Weights of a small GPT-style language model, trained from scratch on English Wikipedia: 6 heads of 32, LayerNorm before each block.
Each number is 500 + 25 x the weight over the matrix's rms, rounded and kept within 0 to 999. Layers, rows and columns count from 0. Numbers have three digits each.

# layer 2 MLP up, 576x192, rms 0.211, rows 287-382, columns 96-127
526523506466517518530535505544526486513463461493523488496511510475501499492508494519486467479529
519514527458511471510502564480515494535517508473502529484506494458535525497479499511490523519468
516504502523482534470498499498495511513513506468498514521517470483502494474548512495494524496516
508513516485469513473502531474532455520511513531456491518520489471510459499525508548491490542480
528510501484471526506501451465499491492520499449524542471476507503493463473514524516517481502470
512486512505465533502508495491461532481434512487480515469480485481468479491503495482503546549532
493500537490497490472486518477508498500499493518531509555470526531478466515518544523532451539526
491529476495527495500533497526530476479521500535504498527514512478490504502519526496491497524507
515471482510467505498476528528513477538498461500494521497481508532480481473459500490500506508495
499526480492516527524477477467557463496497526524457478542511493492505469519493477454469511506482
448495489525487497501498478496564509506498499440472556471551541448511509508498497475502487479529
540501507512487541499496531516456460503471510489513525499510488477484532429474488486477514498496
470516492477477482489477501449505515463522498484480524500489472505461487477514501485503507483519
505485492491472484525492497501476517528485490487493460507493473499551513493527503512520481458545
502450514448496497510492533483503488471502514472508506499503520514513504500490489536515481535500
534481533489519467480524483484506505517520515500515501490502502470543502491517493553443523502516
480465474488506502528551489532442521471537502507506470531519511512491508510460530517493549509515
460528475560503473530513472516513478466512523505517451466503550482524467523516494493513506440521
508506484505458532493496452459494513506489466542492458478457463516452500492478506519529499472482
435491506477475501481497497463519508507492491542474488493514451479568497508497514493523500498506
505493511528487527514514516516480494500480530497563506506474461532464546500513462504508509472495
533486531482499522509503545512505477518493484481473544518506496499491548544485489508501503581510
525505531468532527500500516488508448500522477505492487497459505513491427524473515547482518517505
483534489514478526531502484457512491519498469521513515496493451507513496481498494517518535529599
510509469535501506509537494469481507492575509425495500482518493489502512492464514486503508456491
487508540502476533451509488529488515527499502499477525464503460522490477492537530486504500504538
487508471486532474539517521483500478511516473500483522528486519515495504488481527518488479509483
533477482473502518526494515512502520492516488530465507469495529517551494504494516470480500490495
524458489517478562486466507519518500547509484490488479506490512492515514490467528533473527521485
548476463504503471512479546526470520533472482499482489513535524516522461564504489527488470498511
473479499481513528502539482488522499488485519488499543497450471510505509490499513496541531470531
492544487494491504450524463442454506521499512514496540525527489495501514501492485477522483499473
440536493508521501497516474455494464469484527506480496488471515484465471497488478489519480448513
494498523499492513486498481502497478496484476491514508544518463488504461504467488474515522480478
464495490514496457472485490463507491500493502475494522479512494498508531510508513500493546450496
513489469522493506507518437484502521513454510544501501493503525503496513489523481509486497480480
499488465471489463515460509490525509515481474489511527508479518520490499504481480511474446490501
492495539453536498495484441493515506498505514521509488510506561515523501532512484517517497529504
490513511512514494496544500501496462487536473510444481515538495500500489538481480455553480499493
510479498512481498492553502514475539479532530484511521534509508467514531489528467478498524484484
486507484525524500520515503472503483451502541526514504504520565501485462520549501517516522479536
509482523461494506519527481556521481531478509502514482547486496541494502483460537496453493546510
485480453458516508524554486507531500545520517497517483543545526429500533495490471543463502464513
504484499444478519486540525522481529553541510530530529509517455440480517516494439488532550456486
492539486489546513499509504483527483506482515482502516515479518513541548480539468451505452477501
476503539531522539460472472496511549484493505471483508510516492524490482496495538502455502456512
523498485488461523482518489519495480568475528478505539495529463456546538473468476540474495513515
463496434518529490510477509487538500509532546499520492504492515529510464464517496469497459512543
498518486509465502473522505515519463479527552543476475504537500508524485500499510487472504500535
482454502528502531455509494534495486524516509504511500532503513500476500510494526487549487474477
513471540519508496478452559452469460504491484538506559486471453495505567552525456578457532478507
463502492496493519497516471478494449505486489476501518513507511500477505497479554565504486524506
462489475525485482499535517512527504491475537483497487504473506490452525488482525496467519469473
477538575469522549528498521456541508490472515572503486485472509495483505540503459517528509497506
513447514481466483452453525519522487505458492539521505437518472523517513532535548492486546530550
482495506567515497518496513492510507516487509481517502471478470487444460514517534479478487468529
500485498528474467522527516533521473553515515480492502474531495432521511511463526503473513463480
483507482491465465513463483514508505520484485493457480528456496536486473506512496498541508508489
495438514470515480498527513476493522528508473555456479482509508457536528543452507510479519540491
489488480519502497496554487510518499490539444498512504504483512487505498534554506477466515512520
507524525519516500441519472465512522502506514513492503476515487537473506466490531516486494459522
458505476519496463532472423484512496506529483494494505521518498508507492499529561484471512460513
434486497490501523474518477443469485523522449520498510459498466511522507472505497554504531508479
546475479471480527476489494521497470511517519458472483497501549515540470519515526529469475548478
465477529476493510510466512500514439509484472523478508499527483489471496483462503520492482520491
488505478576485506473543489516511492450552523516483447517500548470456526471522519477495510470495
564498488462493468504529482533513511515524479508503481501531527427462519516471476462514472547448
499509489467505491501499454480495505508475481504518511512461515518486533503494498548514496527522
530513476511456504491509488539507449484507518527444445496508507489494454501480461506455487458513
491510510479526537486511497492494540501494468490495511526487496514475443524521500496498561448530
532489516505470507510507516486515477523463511528514516512581462501551493478464493526477520465514
499528526511504485477482508509535502525508506533470494495492462525497499437545479487513482512461
489531503487458502469498485477539499495501500498549490524489468487496498483511468510501473448536
476453512467517529491529498449535516496548510522483523488536435548523477493484466510512517465560
533491502428539545543483514491508496492539475521489518483538484497525505493452533486466498528499
478502520421538507529487517503511469461506511510527532508496490527483472516526482509513485507500
463495472518490509525512525506499514526493491509501482488516494503469482479534501536481481496500
458498504474548497486527491493550525501515535498469514466488489470502526522521521444530484459507
512450544454446483477512517521466468488479463517468483470480538476466498513528510505547494517478
486474486447477484516525510511519467510525519516503507477463499517488499554526510532470496512473
494518480537484501471530483486532500490518491440558507469513488503477532508545461492496463470499
487447513502490491480510464531529511472499485503524515481551542518517527463523454521509464458500
444486503470501481474505496479539504523530510511460508476537443518533487545493522477485525517502
505468529494499466530470522518456524461526498498473463502527511477520499502516520523478515474505
529480475488509489512457500490485484521532454491544489480492531501511510479497481499474495530455
531504479546491504495433489516538504492480501538531495486504526507460507547491471477490494484531
507466463526524509501543489484471509459461544526550527480497549483500489506503505504464487489510
492538535505462503492513489500527542531498469523531498455493484519463490528526482480483531471506
462499527484498502488438530502516476500556484538524526493454507483530542483541495562479490490525
504512502500494470536504491507467490500509494523480522495534520478445492498522475522491508500521
455517508499523492514522490477513506480497454513459469484493495518495477517492499482478488474525
526513499493463505487508531531468497489566483497469475488450485518487501522570488505515509477493
507530494482532486459476490531518488495523523507495464471495502521553472550551490543518541515543
470547471484575468507531496445496506490497520473487527463518477479554522540461503473502507464510
463517483529502467469498494564516494553521487479490518501494488508448477491480546487534478470500
483465484484458476521516489493466499510534504451515454520509492508496480519477503486499518470526
# layer 2 MLP down (transposed), 576x192, rms 0.233, rows 287-382, columns 96-127
506512500497538520484539518511514505488491481497504539509550531502530507460499497506475479468489
517517513406573499497500550479495457502517484448449570473508528439496532501494512501492515552474
498471488450530454521514554480512536499535489520519497510506517507492501498490496497472488520478
555484514502506493510561497545504488486472524506518489511459489490468493475508522504485512483481
505464482545506481466499533479529527492495523555494502474452516471518487515532490503487514463480
531501523523498485485503533507506479536497488475504474503537483500507477529492494498467534511491
494521499501449525497540462479479533495471467497477491495536512484518497508481526549516506489473
439509479491529499496516453509498473464468495528518524538491507507456452483561522475523492531471
511525470493507496465508491544523518513517517542493502466539495436449485482496458503478497441527
520552548520538532523478518487475510483478493499522477521556465509530455467526477531513479470501
481505522534456475460497459492523498462495472470507504468449541493518482516520453503491464474498
509499519519537514525509497502519483460453491495502543487495505468523485489488508498453551528478
514504510508452476512531483540461459537498513485508559534500481481519486503501469516516466495470
505491431515454552532512515488519433491475499534455510498526482474492528522502507471509496518467
523477487459514498520478499495494478521463531484494556532475462529459516517486489516522514502480
497486475480476497501499503477479509523514519507530511539498511491497494526538503464517483490480
532507453511487461556475500475456468500527466501493504496513505498534515524541489501492485538501
463492494546444517497487539500455521508461485488532478503495519518509539489501506517502500489521
509522424475544545503533490509491518543506441527511509437476537500496506461480527548510505498490
474497483515476489471501488503517513487488492513499487491516498483470476498501534479498469501483
493497520494471537512468489497485490502493458477515502563527481524500483480514496470471463495493
546457514469531488509475491507487508516506453494493488456489480519490533538514503499529566538527
536474489480528499514490499455504494504514459501489511494491508490485503501507489505516548497527
509527530500513470473482471463477516521496535500495524517500465488526508524481491522505502514533
474492499512411517500526472506520502484498476525513476528488506485509491515525493500489516511492
483511492542544497469509508493522524526528516509503502478461486497507492501530515484529493486483
532493481448544472525473511511497474546552511446500492527495499485522475470465520519480507483478
460498516485603480526455525515483478519518485481487508517505505502492468498432504471520485467481
540507502469502492484453497512456487508518500519483449506476472487521515498485513501473509505505
466504478497494486483458516510487516497472509502479523495491491490489511494499479516495502520513
493523523467559490489534508518513511524520560496522496511448491485488499474491543481548509504523
503482518454555477519504495498460517494496550484511460489482445533493490483503496489534495525515
488506505453549501462486507526488489516491531531514514506527480508474478474483506497510534527538
517539547479551531513452525519495467502446510476476491527466481511473497501505516463527507510489
481528493521491498476466487517475487493486487493481515481488499506499493504506479513458483482501
490520453521544460457492460494495523489494523515516506490464518468494528471515489495485489452533
504473482452470479500516507457533525452506497513499499481499562476457486468505485549518503517485
517508521476558516522536464517510518493502442515493504460529493502503542534510500511458480519480
487461464471480474456505523513486494499518570476515489507485478459466517518481489501511478546499
507513528479449458530535466530454492494457471510495535444495539489496482530437517474480509513484
501499451509498506492486538520504500490522525500562524497529486495460485495503516481491494501508
461482467505529511479510530488447461491481489459453553548503498554485415484490488506516471509514
538504484452508527497500498516480527523499538519486512497508537520468481493519511507477486493501
478475476497475487460485479422528513424484469507542513475519479473502484506541527528458501520509
472484486527503499517516520511484495520535534491515514456494487525528524475525526521482518466510
471507548488523512495454555493509496464492505507498484500511513524531483500469517500469469501494
480532490509523441468514503536493500519523535512496524442465513462451523502505482481501544519497
452505470473542560526479500489552470535520543467505523463500526510481436481542524477471510513538
493513523486505498485510517505515481481511475517484494512487527494505494479525524482465538485526
508502482515548503454486493485504497490504520485457490536512512525522502497505514500494507495471
477488503497425498479458550495478447503553468540557512506514504529471549520489473528514532508504
485440544488525513471467528478499538482512518527513519502549494508529546501510495553482515443448
520517487492531449480559534519487511461505547451489526476474485513493472550500474517478522502513
530524524483524480433464481532514530505512498561512496555495528486474491501551516508536521506494
529515523516394524491511505491502442479541555557493482476499518474495521528522517506474453476510
531518507477420501500487519498480492489507530533505551483487512512527533505500504513505520503479
503476486524502541503551494516519483527498490482514488494483506507522489475460452509482481516460
488469465469500479486519478497490508523500506500468481507481487483503460485477481496558539498482
506491492513539477504515521532491499501459449502492458455467528519486489477517513524511493507513
520521495515540522501434513487494473486505493491529505503492506520501511499514496474498501490501
480503527522512489495521515496524490483488563487479483470508492497504494479482503492535464505534
534481508499486483555489489495506520493465458508458435504477461503501514480496532487482498512496
504477484519501530484483500471493552490569515506530536467477477466505478477521477495491471491553
499515521507511511521533493518455518523501479524548471510466513486501486466483488499479491499481
519504544498443509530501470499498506464474490488500513474491487554494503516538471524501547501513
484463549533519476537505451519514474511524516473526508490478513519522496504491534514481481514537
483530495527577509506469510506448483492516501539479490492495453456539555530484538511496503492516
515462486486495477501518509518510496496478473478505503479507487520507512508484514503459483502452
498471518511520560503515496462489453499537491522492465525508484488539449510518493492490512509477
488487511481490526489522504522481511544491453497509495508481500530514470521461527517491528483517
491549482515490524488464506507482458476508501484545532482498484509467490522504508492520500499522
487530468470501518495517508502475528436506516488470531526510493554508463506529499514468537499529
451506501532521495508475506484503515507505522547499502516489513487494502489540510477476451491555
484503491519555512515502472481529542479449536522484440497478494528507498507497454536443505468462
518520485421522522497489525474474556482483500479465494479542511560552509472437484512463515402484
488533513415618548501517530521527484456520536514527524470479484544484520502527514531520478481488
531488496495504517538534528520506506500508492482494479519516491515461488485511457519525497477500
475486474498567512474570490501533473532522512456505498492463500493499483539507479485525487491467
477524514520465528531486477486536489483481490492499530482483480530533494498515483544477499496529
516531499439531480445526516525486478524514548466484528514542533530528490492501480488486490490492
515423500519518499487581455499546482466522512478492511460436534531444518466514498477503492445537
473508472519496549515439503488517490500525517460504529504498488510512504536520497486507483519495
472531462536497496500516477465469506491481526536443531485541463498558520493539521498457516477476
534469494510520490485461520513492485493483503481527526542515477530521559552514493484488470497505
508458499452487502483506485516491528486521497501503517497485505504493519530514494492494528542498
500522489444490497485493526499479532519497524529536489534482496468520504511512457472503525504513
499499504526528487497505463526493524503488516460504524511468513491501484483483486521463470506520
498492543518472518460522507511539502518472475483487494458424502457495482508487454519497502505529
495507489469445475458455520431506486485505511522486484478513498516481529514502503521456507504489
498467519500491477537529527480485513524510545522526503471543515483500499522523505520535510447493
467530504518545482471478528478481515487505442524521494480550507525507515535479512476513480554508
496473535480533537514532495494478475440498467530508496472523486509540516496538536505546498454450
477508499477487549483492504480509459530509484477525484515498510532509522490499539460489486481504
522532525490509524513463487490510485501499477497516473499498525483497516510491465502504458492503
500531500490498436500520510473504482513503478517509452493490520457522462497519516510502467513528
489438510510511500481520532481496467518504494483485468519480493459504512513482513498479476527496